Weights of a small GPT-style language model, trained from scratch on English Wikipedia: rotary positions, normalized queries and keys.
Each number is 50 + 15 x the weight over its row's rms, rounded and kept within 0 to 99. Layers, rows and columns count from 0. The size before them is the row's rms in percent of the matrix's.

# layer 4 attention output, 160x160, rms 0.0763, rows 81-159, columns 80-159
115:41 60 37 57 52 42 54 52 76 58 50 52 76 35 44 58 52 59 62 50 74 31 56 69 60 32 40 42 29 62 33 37 39 46 54 41 59 68 49 53 44 48 58 64 56 37 56 00 67 60 50 33 32 50 63 21 35 39 51 47 64 73 53 61 63 80 36 74 46 61 45 35 72 43 56 43 28 51 53 73
100:55 28 51 53 59 67 41 17 42 34 66 25 33 69 41 56 63 34 62 63 60 43 55 35 51 57 47 73 56 43 59 58 73 56 31 53 62 51 31 56 54 22 32 88 45 49 76 28 48 39 62 46 58 61 14 43 50 65 74 76 55 44 48 43 51 57 56 65 66 31 34 54 76 84 57 60 68 37 59 32
093:82 47 45 31 46 57 34 51 30 30 35 57 62 47 31 68 49 35 36 50 43 67 58 45 25 45 67 39 36 57 41 71 42 34 62 79 34 41 58 78 39 60 50 45 54 31 42 63 32 37 33 62 52 52 58 54 55 37 42 79 68 36 39 42 45 31 70 58 65 42 69 39 43 59 64 68 66 59 28 70
099:50 76 56 63 70 54 29 30 38 32 55 36 55 35 32 61 55 35 36 78 62 36 44 45 65 44 50 39 58 43 87 80 62 35 67 42 49 29 64 26 56 73 42 79 63 36 34 55 58 50 55 28 57 61 36 47 27 28 66 70 40 72 27 49 49 51 48 58 72 55 30 53 60 64 59 34 53 52 50 52
094:56 49 64 51 43 26 31 45 39 25 59 43 58 38 16 60 34 31 75 70 80 26 67 39 50 36 46 64 52 61 54 65 52 45 49 44 30 63 72 41 27 44 56 78 75 70 60 52 33 49 37 41 39 64 46 42 52 54 41 26 52 61 58 40 45 35 36 61 51 46 38 43 46 42 63 27 22 65 46 60
109:64 49 65 58 52 51 41 60 24 33 27 62 43 26 46 34 67 53 56 83 50 51 63 36 46 54 53 63 54 25 53 70 81 47 65 35 32 47 55 49 65 55 68 56 60 49 45 54 45 50 64 15 56 67 39 44 49 36 41 42 28 67 29 55 44 48 29 57 56 58 48 36 44 53 58 52 22 62 48 52
111:34 63 48 61 65 51 68 52 45 40 61 16 43 47 38 73 33 72 38 64 74 68 56 51 42 19 29 51 56 47 62 39 13 21 50 80 61 23 59 48 37 55 63 85 52 32 58 46 52 53 43 66 47 54 47 42 55 61 50 59 47 38 50 32 46 45 77 49 33 51 52 65 63 45 47 47 49 37 60 38
084:67 63 44 60 46 21 67 93 42 53 47 57 55 33 71 57 58 14 47 52 47 52 45 47 65 43 53 48 39 62 59 62 52 30 46 55 50 41 41 46 27 57 71 69 66 46 52 64 58 47 54 36 47 68 27 58 47 41 81 77 09 64 45 56 40 56 30 38 28 48 44 45 62 51 48 37 28 49 61 45
104:51 34 34 41 53 47 52 46 33 51 32 57 69 51 40 24 35 61 41 47 39 67 35 62 59 74 58 29 58 51 42 40 62 66 47 58 31 46 45 39 69 41 50 38 31 56 58 66 26 62 58 30 58 23 63 39 49 29 75 64 79 46 54 56 52 49 58 74 70 67 51 43 38 76 69 75 52 64 59 40
085:34 53 60 65 60 71 27 70 36 34 56 60 42 53 43 52 34 58 36 50 28 59 63 81 47 44 47 54 35 66 44 55 34 47 63 52 53 54 53 37 14 36 45 59 57 33 37 49 39 54 48 64 52 50 48 37 56 49 23 48 65 34 66 47 66 59 60 43 37 33 57 49 68 41 44 54 49 39 55 55
084:50 35 82 50 47 58 80 53 76 38 48 72 98 57 46 53 35 63 41 72 69 56 52 75 36 46 44 51 61 88 66 41 59 58 34 74 61 37 62 18 71 47 49 46 64 71 30 65 49 50 41 32 41 71 60 40 33 51 60 42 05 51 32 69 42 47 30 49 61 42 61 40 38 18 53 42 52 30 59 34
088:51 47 50 44 51 59 45 40 52 43 48 38 33 52 70 45 41 45 50 64 57 27 50 44 71 52 66 25 75 39 44 50 52 46 47 55 40 54 68 61 38 60 68 38 58 30 50 60 29 30 42 36 61 66 50 63 54 34 51 29 43 45 46 59 51 30 38 49 63 56 61 34 46 41 37 47 39 51 51 35
095:65 51 53 70 54 38 34 71 55 63 70 51 35 66 39 72 34 48 45 37 55 60 49 65 50 31 31 47 29 55 55 49 49 38 60 44 50 73 66 34 40 37 40 70 44 46 47 57 87 67 33 71 48 75 46 29 47 74 20 54 44 36 44 59 55 60 52 33 41 17 54 69 42 37 10 56 57 32 34 62
091:58 50 57 51 50 61 33 71 44 27 86 46 61 46 34 62 40 48 49 36 68 46 54 46 71 60 69 55 44 42 52 62 34 38 30 82 60 13 61 46 65 45 27 66 26 27 70 44 69 52 50 52 59 52 24 47 38 50 48 38 53 62 53 46 51 58 46 61 49 33 63 58 69 50 57 57 69 51 47 86
110:54 46 64 35 56 69 55 71 49 66 42 40 52 49 37 32 63 50 28 48 29 53 60 50 46 55 74 64 56 50 52 45 63 66 66 60 38 61 52 75 61 63 43 74 40 40 55 61 52 40 53 35 48 62 44 32 26 56 45 43 48 35 54 69 68 68 04 67 48 16 83 51 45 38 58 56 47 51 38 68
094:45 42 80 76 36 51 44 42 52 50 47 64 50 61 56 60 24 31 50 34 52 59 70 48 38 59 47 72 54 69 31 44 38 46 64 65 62 64 53 52 24 69 50 61 52 55 66 33 48 31 40 62 59 56 58 67 41 47 68 38 48 56 76 44 42 56 28 35 34 46 77 47 66 59 63 23 31 41 53 56
093:44 60 38 38 49 52 65 34 58 21 36 22 49 46 46 42 31 51 49 22 65 56 66 65 53 62 58 62 42 58 36 40 65 60 43 56 46 68 39 32 53 54 47 46 64 33 76 47 35 60 48 56 70 23 57 48 65 49 39 38 94 32 55 38 53 56 47 83 55 45 58 55 49 63 86 46 58 65 28 71
098:44 56 31 12 67 52 58 57 72 63 68 23 38 73 38 50 43 58 71 38 51 77 38 70 65 32 22 27 38 62 36 59 53 57 55 66 46 63 41 36 43 53 52 43 47 58 51 62 68 62 47 65 56 35 49 37 64 40 51 47 48 44 48 65 73 70 59 29 33 69 48 63 43 47 53 45 68 43 49 66
102:52 57 75 54 52 52 25 61 29 43 46 28 44 48 41 68 45 31 74 58 57 20 70 62 48 26 39 47 46 67 97 65 59 41 46 46 46 58 58 28 21 42 70 55 65 68 44 42 56 58 53 55 75 45 46 32 50 27 48 69 59 58 40 41 58 66 69 60 56 39 43 58 59 67 65 64 45 36 61 62
105:71 38 62 27 25 76 21 32 60 00 29 78 54 38 47 64 54 57 40 41 46 32 54 28 33 42 68 40 60 56 44 45 44 66 57 53 39 39 50 68 37 46 32 53 44 23 33 67 30 30 52 52 50 57 46 70 32 53 62 71 45 40 49 47 49 65 49 56 60 36 47 53 58 51 25 68 54 42 61 41
117:53 47 51 67 43 59 30 34 35 82 57 54 22 56 36 54 38 47 67 35 45 60 52 67 53 46 15 33 55 50 48 71 49 44 34 66 52 72 58 25 29 43 48 37 51 52 34 65 47 61 48 62 45 59 37 35 40 59 49 49 59 38 56 35 59 44 70 46 46 36 49 57 61 47 39 49 61 33 49 65
079:49 50 57 57 71 47 54 92 11 82 48 10 62 44 54 65 37 46 25 47 61 48 46 70 69 51 37 50 69 47 45 50 55 37 62 65 74 67 31 70 42 46 81 38 56 31 26 98 42 70 36 60 53 36 56 53 65 36 41 46 57 45 50 52 41 40 73 44 38 58 75 59 39 47 50 65 48 47 40 42
092:40 71 44 46 26 50 47 53 60 57 60 33 66 54 60 43 34 68 43 31 67 51 36 46 33 54 32 33 63 71 50 41 49 54 43 48 52 64 59 62 53 54 40 36 42 40 35 62 60 56 68 58 45 26 54 29 70 56 44 59 80 69 66 21 44 43 90 99 60 66 16 70 76 68 73 36 59 72 32 52
121:30 58 47 46 30 73 31 49 56 42 50 06 36 72 38 51 40 67 34 09 47 70 49 35 44 52 48 33 19 50 27 57 34 51 40 75 62 41 39 52 32 48 55 35 64 51 57 52 48 57 32 45 44 59 50 27 46 41 67 54 51 27 51 70 54 36 34 47 57 40 43 35 53 56 52 55 34 50 56 74
106:44 30 55 53 39 59 22 60 78 84 87 64 57 81 52 61 32 57 54 44 82 44 48 57 74 65 24 43 59 51 49 46 59 55 45 58 59 43 38 35 46 44 51 58 74 41 21 35 67 81 41 43 37 56 59 40 56 28 39 38 65 88 70 61 47 60 52 57 48 54 60 47 55 74 55 55 28 64 43 78
088:72 39 28 63 66 76 23 56 55 83 18 66 37 78 30 53 53 51 44 35 51 58 77 73 34 40 77 45 42 63 44 63 39 17 50 47 55 37 46 61 51 61 58 45 70 63 30 57 67 55 38 45 52 61 41 41 61 54 43 64 38 44 36 56 52 58 64 22 59 48 71 44 32 48 14 57 55 39 51 40
084:68 27 19 18 58 56 28 74 62 24 13 44 66 59 54 46 46 40 44 52 64 77 49 35 47 55 66 39 47 52 31 39 12 58 43 63 51 46 49 69 44 52 75 47 53 32 55 36 56 28 50 62 41 45 31 51 36 53 46 55 40 55 52 31 60 59 76 39 53 60 47 50 64 41 46 57 77 44 53 54
113:58 38 51 58 63 51 40 38 63 05 65 45 46 46 50 62 56 51 56 61 30 26 53 46 66 42 55 44 51 43 58 66 70 50 68 55 39 62 58 51 56 23 39 47 47 43 52 60 11 39 36 61 54 50 47 88 52 77 44 77 55 32 76 01 24 18 67 62 33 52 36 64 58 54 50 48 47 75 51 22
134:40 43 51 35 46 55 45 37 67 56 77 43 79 44 48 40 30 52 29 45 33 45 48 70 48 78 28 43 72 52 48 53 40 32 43 45 47 60 51 33 44 39 34 30 77 45 38 51 84 64 31 86 39 45 63 25 48 55 45 62 56 49 21 81 70 47 71 13 46 56 59 29 20 41 23 55 80 24 17 76
100:38 60 65 63 65 58 36 25 64 31 46 66 52 42 41 47 72 42 69 53 27 45 51 53 42 69 64 39 37 50 67 43 55 67 37 23 06 86 57 30 56 37 40 47 54 53 88 56 38 55 70 31 34 45 56 57 29 54 66 64 46 38 50 54 70 73 56 65 56 57 49 69 61 65 48 70 68 53 58 53
102:56 46 44 36 43 24 56 44 65 54 45 54 50 49 42 47 70 74 57 49 48 26 40 45 41 67 36 37 44 54 41 46 54 43 51 36 53 70 46 51 50 70 45 51 57 58 36 46 53 33 59 47 40 26 41 65 60 50 50 53 68 39 69 40 45 37 50 39 47 67 58 31 54 48 67 45 49 73 49 53
095:58 44 42 61 69 23 46 47 34 70 61 80 56 25 51 40 60 45 58 62 29 55 60 42 13 56 72 60 35 49 77 59 59 50 52 43 45 46 71 51 58 53 42 73 52 53 62 50 12 40 76 27 57 45 61 50 35 43 44 33 55 48 48 29 47 39 50 99 67 61 30 36 56 45 71 41 51 68 39 61
099:60 49 38 29 36 53 31 37 49 70 49 53 24 72 71 39 49 58 51 17 72 43 57 51 51 38 38 54 26 37 23 65 58 47 23 58 65 72 25 61 51 40 26 26 39 41 70 24 64 38 40 63 50 51 51 40 54 20 55 34 58 65 47 67 56 52 50 38 38 64 60 44 30 55 51 60 75 54 40 54
110:51 33 44 44 09 57 63 34 38 35 35 81 41 61 59 60 58 55 40 41 33 43 53 53 39 57 59 64 32 56 58 54 52 54 62 42 23 45 54 64 41 67 43 75 42 56 36 47 48 76 87 46 45 24 35 57 59 30 43 41 27 85 48 43 53 68 45 52 20 95 22 55 60 40 65 27 38 57 72 47
096:57 31 49 47 56 58 41 44 52 46 58 11 41 68 36 47 43 55 32 58 46 55 59 54 73 49 59 59 39 32 30 44 42 30 88 26 39 43 41 67 35 47 39 47 58 44 83 38 50 34 20 52 52 63 28 71 41 50 41 43 55 36 31 40 44 29 48 48 39 46 52 53 48 53 70 51 41 63 37 70
082:00 58 48 41 86 47 70 49 48 65 40 53 65 26 54 40 55 65 54 50 70 44 56 26 43 63 52 68 52 27 32 53 57 69 41 47 54 33 28 58 43 41 57 46 46 33 36 65 38 61 51 44 48 46 42 75 56 52 80 54 69 37 61 46 36 40 60 60 43 56 66 48 66 54 49 60 62 63 63 46
083:50 48 40 64 57 42 77 23 25 86 42 63 27 34 49 41 51 45 32 35 62 54 39 33 58 34 64 36 38 52 35 59 22 43 43 51 47 57 55 52 31 66 36 56 38 58 53 49 45 33 56 51 48 46 67 73 58 56 43 41 52 35 59 48 43 25 52 14 37 44 51 33 58 54 74 50 51 68 42 39
105:43 44 64 25 36 46 74 97 44 40 55 56 40 56 56 62 57 38 52 56 47 41 57 44 31 59 41 73 39 37 82 38 52 26 34 15 37 46 74 52 49 44 44 50 76 52 52 42 51 43 40 55 58 76 53 47 43 58 45 49 54 53 52 49 61 63 41 60 61 24 37 66 66 77 52 44 37 53 48 74
101:42 78 73 48 46 46 52 36 30 66 65 29 53 24 35 67 35 61 55 78 61 35 55 61 44 67 41 68 55 58 53 45 70 42 31 73 44 39 43 31 49 54 08 75 29 35 61 56 26 58 59 36 44 51 50 58 53 43 62 45 39 75 56 39 45 58 55 64 60 68 44 37 42 34 49 55 46 65 57 39
099:56 38 60 51 72 56 78 56 54 46 55 25 46 69 34 79 42 52 48 56 52 63 50 61 57 33 34 34 47 49 21 33 46 49 47 36 60 56 28 33 60 47 35 41 55 25 62 31 56 69 41 37 39 59 34 42 41 48 45 32 70 59 69 52 37 37 44 45 41 55 76 78 78 79 70 30 29 68 58 50
089:50 43 39 65 33 32 51 51 35 93 68 40 52 36 62 31 60 56 38 61 37 54 42 44 50 36 39 46 55 44 34 55 30 25 53 48 49 48 36 70 38 69 51 09 56 64 32 37 52 42 77 75 46 34 66 31 65 51 43 66 54 77 20 56 74 63 59 37 56 52 50 47 36 43 19 63 77 25 62 52
095:57 77 41 41 49 68 35 51 71 56 67 56 73 65 48 36 71 42 43 40 22 61 75 48 55 39 64 61 39 53 61 38 43 52 52 37 43 66 54 74 34 52 53 55 60 26 53 31 48 40 47 37 36 48 42 39 40 19 55 35 32 72 55 70 42 49 25 52 38 67 48 48 74 52 69 35 38 54 53 56
086:50 43 47 52 81 63 74 63 52 33 36 63 65 26 68 39 72 50 41 82 52 54 58 49 45 60 54 59 43 45 70 36 40 49 44 55 22 65 56 58 61 53 57 38 44 56 72 60 75 49 45 54 51 51 73 35 59 70 63 47 44 59 25 69 60 72 47 32 46 56 48 39 34 42 31 45 66 36 65 67
099:26 57 25 62 49 64 25 49 44 48 44 46 38 53 62 50 42 63 80 29 54 48 51 60 67 68 35 24 38 77 43 57 47 58 64 58 75 66 37 07 55 35 72 41 53 51 34 70 58 44 36 42 62 63 39 62 46 48 48 37 54 56 66 32 38 39 48 63 49 56 48 86 69 65 36 27 45 49 54 51
089:64 26 49 59 33 67 51 45 47 35 41 49 82 54 31 66 51 40 59 63 42 50 39 54 39 59 73 33 67 55 58 70 42 63 42 59 38 42 81 80 67 68 56 51 60 58 34 36 43 34 56 64 51 53 68 42 58 76 50 77 61 41 43 57 51 40 47 38 52 34 46 31 31 32 40 49 60 44 54 70
102:28 41 72 59 30 44 69 36 51 40 54 62 64 47 51 52 51 46 28 57 32 41 49 57 43 70 33 46 62 48 66 40 64 60 64 46 31 65 42 43 61 42 76 46 47 54 33 57 50 59 55 42 52 54 56 57 73 50 54 52 44 48 46 48 37 49 56 51 48 71 46 39 42 48 51 52 57 53 56 44
092:78 67 53 67 50 63 43 32 52 25 39 14 43 73 39 49 10 74 31 26 32 37 58 65 69 61 53 54 47 32 52 61 56 49 71 49 57 58 32 34 24 57 52 40 45 46 44 57 53 52 40 70 55 39 55 38 59 29 34 51 47 56 32 46 53 62 58 38 43 57 35 53 49 45 56 51 80 38 27 55
120:47 51 37 56 36 57 61 58 62 22 40 68 54 59 57 65 69 49 32 48 61 49 24 14 51 36 69 41 51 29 05 56 29 79 72 64 61 45 38 70 55 73 67 49 24 58 44 41 39 41 54 46 55 45 64 74 53 31 35 58 41 56 46 52 49 39 44 41 35 75 33 64 30 57 44 76 59 65 60 00
077:33 61 19 57 47 76 37 35 76 64 52 56 46 61 75 66 76 56 50 59 43 55 48 34 46 29 37 89 62 37 57 43 40 52 52 47 57 44 40 61 60 77 36 58 68 48 38 36 61 42 77 56 66 44 52 65 48 47 58 62 21 62 47 59 68 55 42 65 56 64 22 49 55 55 50 46 69 35 49 37
098:61 59 52 28 43 44 51 37 55 39 88 69 59 52 64 82 50 49 45 23 72 74 53 43 53 29 59 49 34 97 42 55 34 34 54 71 79 29 59 16 42 77 58 50 41 43 33 34 60 65 78 60 52 40 65 28 44 45 74 49 54 61 41 65 69 63 47 48 35 56 61 44 49 37 56 47 70 38 44 42
109:55 84 75 21 32 37 69 52 51 50 68 60 52 38 47 47 52 69 37 56 30 25 67 58 61 60 42 44 47 57 63 62 55 45 76 56 69 61 46 49 49 54 41 79 46 67 34 52 50 74 74 58 37 38 68 54 25 42 47 51 24 85 33 51 69 99 45 58 43 65 50 42 48 38 49 57 72 45 54 37
085:32 50 42 52 12 58 63 74 85 68 63 23 56 48 62 54 39 60 78 60 42 48 31 87 62 50 48 58 68 37 47 52 43 42 12 49 42 48 32 66 48 39 59 63 30 46 52 66 49 52 40 53 49 64 54 35 52 44 27 56 65 65 52 56 43 66 50 51 45 43 62 56 58 66 41 55 61 43 69 65
089:62 36 43 39 30 48 75 51 85 86 48 81 57 48 99 51 63 51 51 37 37 39 30 53 45 57 35 45 61 36 72 82 59 68 14 21 47 53 66 53 68 55 32 41 32 63 62 48 59 40 64 57 50 34 53 67 78 64 84 71 45 49 48 37 54 42 61 55 57 66 56 41 61 50 59 58 45 49 45 58
107:54 36 37 52 36 49 47 56 55 29 25 60 57 57 64 39 33 53 52 12 39 66 22 53 53 46 64 42 81 37 12 41 53 59 70 48 77 49 09 30 62 22 45 14 00 52 36 47 56 65 55 68 63 56 35 35 68 45 25 47 39 48 48 36 49 41 54 51 49 36 53 49 40 60 48 49 63 34 36 54
099:49 34 62 29 38 53 23 18 49 50 41 53 61 24 62 58 54 33 55 45 71 63 48 50 68 27 73 40 42 35 68 59 36 31 42 42 74 25 57 63 56 63 82 51 49 58 51 39 57 49 51 46 63 65 27 29 26 55 64 38 49 34 61 53 49 76 32 54 61 29 80 62 88 46 51 54 38 56 45 71
100:65 44 55 52 55 52 56 42 58 12 30 60 43 50 58 35 43 28 45 70 32 43 69 24 43 44 60 55 49 49 63 41 35 42 50 34 35 42 63 48 59 74 63 73 66 56 81 35 52 54 48 54 46 51 39 49 41 63 46 46 37 50 25 53 57 57 55 39 49 35 42 45 41 35 27 57 53 35 71 42
111:55 62 57 41 26 56 29 49 53 53 59 70 37 38 33 43 60 48 65 42 57 54 71 50 35 56 46 55 23 61 32 77 57 55 47 37 29 56 49 47 33 68 54 45 59 46 63 21 49 23 37 27 30 64 50 74 41 61 55 41 35 55 80 47 37 43 38 44 64 46 73 51 58 62 65 41 25 58 64 53
094:79 50 35 62 53 34 39 54 78 50 33 87 37 56 16 61 81 19 47 69 39 49 67 43 65 30 83 66 50 34 72 44 55 44 76 41 63 42 71 44 59 73 62 60 41 48 60 28 59 45 35 26 46 51 60 59 62 38 29 44 42 52 29 68 33 46 57 44 73 69 48 26 47 46 49 28 31 69 63 61
112:77 57 73 64 00 53 34 85 60 60 68 75 32 44 58 53 57 37 58 54 77 66 41 60 66 55 67 21 37 86 20 38 48 67 57 40 50 44 61 62 27 55 50 17 49 34 74 36 45 48 44 60 51 36 65 51 51 42 44 72 49 65 53 51 25 32 59 49 45 68 39 42 45 57 43 59 45 64 49 53
106:44 43 49 75 42 39 58 60 67 62 70 73 48 46 81 62 91 40 47 65 34 50 40 10 35 28 68 75 42 31 47 61 50 37 58 28 45 56 81 62 31 66 61 57 36 48 58 43 44 29 69 27 24 68 54 67 33 59 52 40 22 53 49 50 57 69 21 57 51 58 40 56 68 28 57 34 31 65 51 45
103:33 57 53 55 42 49 50 59 37 64 54 32 09 72 54 38 54 36 39 66 50 30 54 56 64 58 22 46 54 36 83 45 60 44 62 52 56 57 55 49 56 35 63 70 49 40 36 68 36 81 64 38 45 50 47 46 56 31 41 54 35 61 21 52 50 48 55 44 50 65 38 48 33 53 45 42 53 38 64 20
092:53 46 66 59 64 29 29 45 46 40 54 43 39 52 41 40 42 34 56 63 41 40 58 56 52 54 49 68 48 36 49 25 58 57 62 45 28 55 62 54 43 42 59 58 31 62 59 45 46 35 79 59 44 35 34 82 43 67 34 58 24 65 37 42 80 76 59 46 38 61 34 73 50 32 29 38 60 46 81 43
088:53 36 49 47 30 72 29 38 48 38 70 57 35 69 28 51 51 56 63 41 47 43 50 55 27 70 59 37 41 67 51 43 58 45 32 42 40 55 19 35 49 37 53 53 55 41 38 38 41 69 14 30 25 53 45 54 26 59 56 58 39 42 59 60 24 43 47 37 58 63 60 43 52 58 57 39 34 69 62 54
075:27 61 39 76 68 57 73 63 37 91 46 03 40 63 21 52 37 64 40 28 34 51 23 44 46 42 41 37 58 45 71 58 65 53 54 52 55 54 43 51 23 77 65 67 61 41 42 57 46 45 56 57 50 52 29 43 46 42 43 38 67 62 53 27 60 38 52 71 53 25 74 62 54 54 49 45 62 46 49 70
092:35 64 50 71 31 38 56 56 75 39 60 47 43 71 58 37 79 53 61 59 27 37 60 59 65 49 43 44 28 62 46 59 35 63 34 41 26 71 58 52 41 55 76 50 50 69 77 31 68 43 60 56 32 38 47 55 44 76 43 50 39 46 39 61 57 58 60 41 48 55 25 64 70 30 42 62 67 36 59 51
115:35 55 75 87 75 52 31 37 27 43 70 50 55 24 74 42 76 33 47 53 48 47 55 32 32 23 51 66 28 50 36 60 37 56 27 38 45 43 68 71 41 59 47 43 61 60 73 14 41 25 32 68 56 69 34 77 53 48 73 46 37 56 72 40 26 45 57 47 53 56 46 55 69 63 64 45 34 40 64 44
107:67 58 43 49 25 34 61 45 38 54 55 56 25 56 44 38 68 35 26 47 57 62 56 29 33 30 66 67 40 55 32 39 30 64 51 66 62 51 38 77 67 67 76 64 48 78 73 46 27 45 73 65 72 45 73 41 50 50 51 55 57 33 53 54 60 64 49 57 58 32 52 58 41 46 65 76 70 48 40 42
110:65 44 46 43 47 47 62 37 65 59 58 43 50 80 46 54 43 36 61 42 61 56 44 45 57 54 80 52 63 62 59 46 38 52 52 51 60 49 46 75 33 40 49 69 65 38 52 51 45 39 16 42 52 67 28 59 32 34 54 56 31 49 56 47 31 34 59 28 46 78 72 41 39 53 37 26 45 29 55 33
097:71 25 67 55 61 47 17 58 38 70 54 60 42 58 24 36 64 32 57 73 74 55 55 38 37 41 60 27 49 43 73 49 59 52 45 61 33 36 81 51 79 52 24 76 41 44 44 48 61 59 76 52 53 38 55 43 61 51 34 51 33 44 23 43 63 57 48 74 69 37 46 66 62 59 45 37 69 58 57 55
109:80 28 51 40 71 45 74 63 22 37 34 67 73 47 32 59 37 58 51 61 54 44 46 75 73 52 37 33 62 52 62 36 46 53 69 57 64 67 32 56 54 43 72 24 42 57 31 52 73 65 47 56 44 44 67 23 54 62 34 67 69 55 42 68 55 66 48 64 68 40 58 54 47 47 48 52 58 37 55 68
105:44 25 57 65 74 52 45 72 73 71 54 59 31 21 43 64 51 63 44 74 30 54 56 49 23 58 58 34 36 78 17 60 47 36 54 25 38 49 51 54 68 56 52 45 66 48 52 48 38 52 81 36 34 39 73 48 61 24 57 37 49 54 38 49 43 34 65 56 52 68 60 24 46 32 72 64 54 78 31 49
100:76 66 32 44 31 30 75 66 26 71 52 71 64 37 43 54 57 32 64 24 42 63 38 41 47 33 60 24 58 60 36 61 52 66 39 57 73 53 71 58 50 49 68 23 57 58 48 47 49 43 50 55 52 52 55 56 43 48 62 37 58 55 66 48 45 45 49 62 44 37 64 54 57 51 81 51 41 51 35 54
084:55 42 50 76 42 47 42 67 75 39 50 54 50 32 63 55 70 32 22 41 41 74 57 56 43 36 90 49 40 85 57 48 16 50 71 67 35 46 90 43 51 58 50 75 28 56 39 67 50 47 61 79 65 43 67 35 59 56 57 54 58 45 37 50 59 50 77 64 62 66 36 44 30 45 51 56 76 28 54 73
079:75 57 14 28 41 38 51 43 58 54 46 62 33 67 25 65 64 41 65 72 33 35 78 46 54 52 36 53 59 29 23 60 98 55 57 36 45 56 66 46 62 24 32 67 41 46 45 81 38 53 34 43 38 53 73 34 60 48 20 44 57 55 44 42 44 39 52 56 63 55 29 47 54 51 37 53 50 32 55 48
110:59 80 30 48 62 44 43 43 62 51 63 45 22 53 66 45 26 60 42 59 35 22 46 62 59 61 30 54 60 35 75 34 51 22 44 40 58 77 45 31 41 25 24 56 44 49 51 61 31 37 39 25 53 55 37 75 59 39 56 43 69 56 47 25 27 26 40 65 59 38 50 39 58 61 65 35 32 64 41 53
090:86 46 68 53 68 41 51 50 42 51 44 50 47 55 53 79 47 48 49 52 17 84 51 49 48 66 48 60 44 46 42 46 57 49 50 44 67 48 41 37 53 40 42 35 43 52 62 52 43 40 40 73 82 44 45 71 76 54 58 78 72 17 35 22 37 32 93 66 59 46 53 55 77 75 39 67 73 45 69 54
108:43 47 62 40 67 15 45 60 27 59 61 36 54 36 20 77 54 24 74 38 75 40 64 46 38 55 56 46 38 57 48 80 53 36 41 57 55 38 68 49 33 57 70 69 91 49 51 49 48 36 49 28 33 50 43 48 46 31 57 58 42 73 46 45 38 47 32 45 50 64 65 48 49 64 65 34 54 55 53 64
082:62 39 51 41 67 53 49 56 27 70 56 37 56 75 10 79 46 45 30 36 36 36 53 37 41 52 35 78 38 34 57 42 60 45 65 57 57 61 40 41 50 41 43 75 70 56 48 44 44 32 67 59 53 72 44 71 69 75 45 22 59 46 47 14 39 36 53 48 55 58 60 54 50 38 51 41 60 46 48 38
108:47 68 36 66 59 38 56 34 60 32 75 38 52 73 53 57 42 56 35 42 77 22 44 51 81 37 41 39 50 60 55 51 29 39 64 60 54 64 54 46 51 54 58 60 45 55 38 41 37 28 27 50 67 62 38 71 56 48 72 43 72 45 45 35 31 40 35 66 50 23 51 35 75 49 73 56 38 54 41 54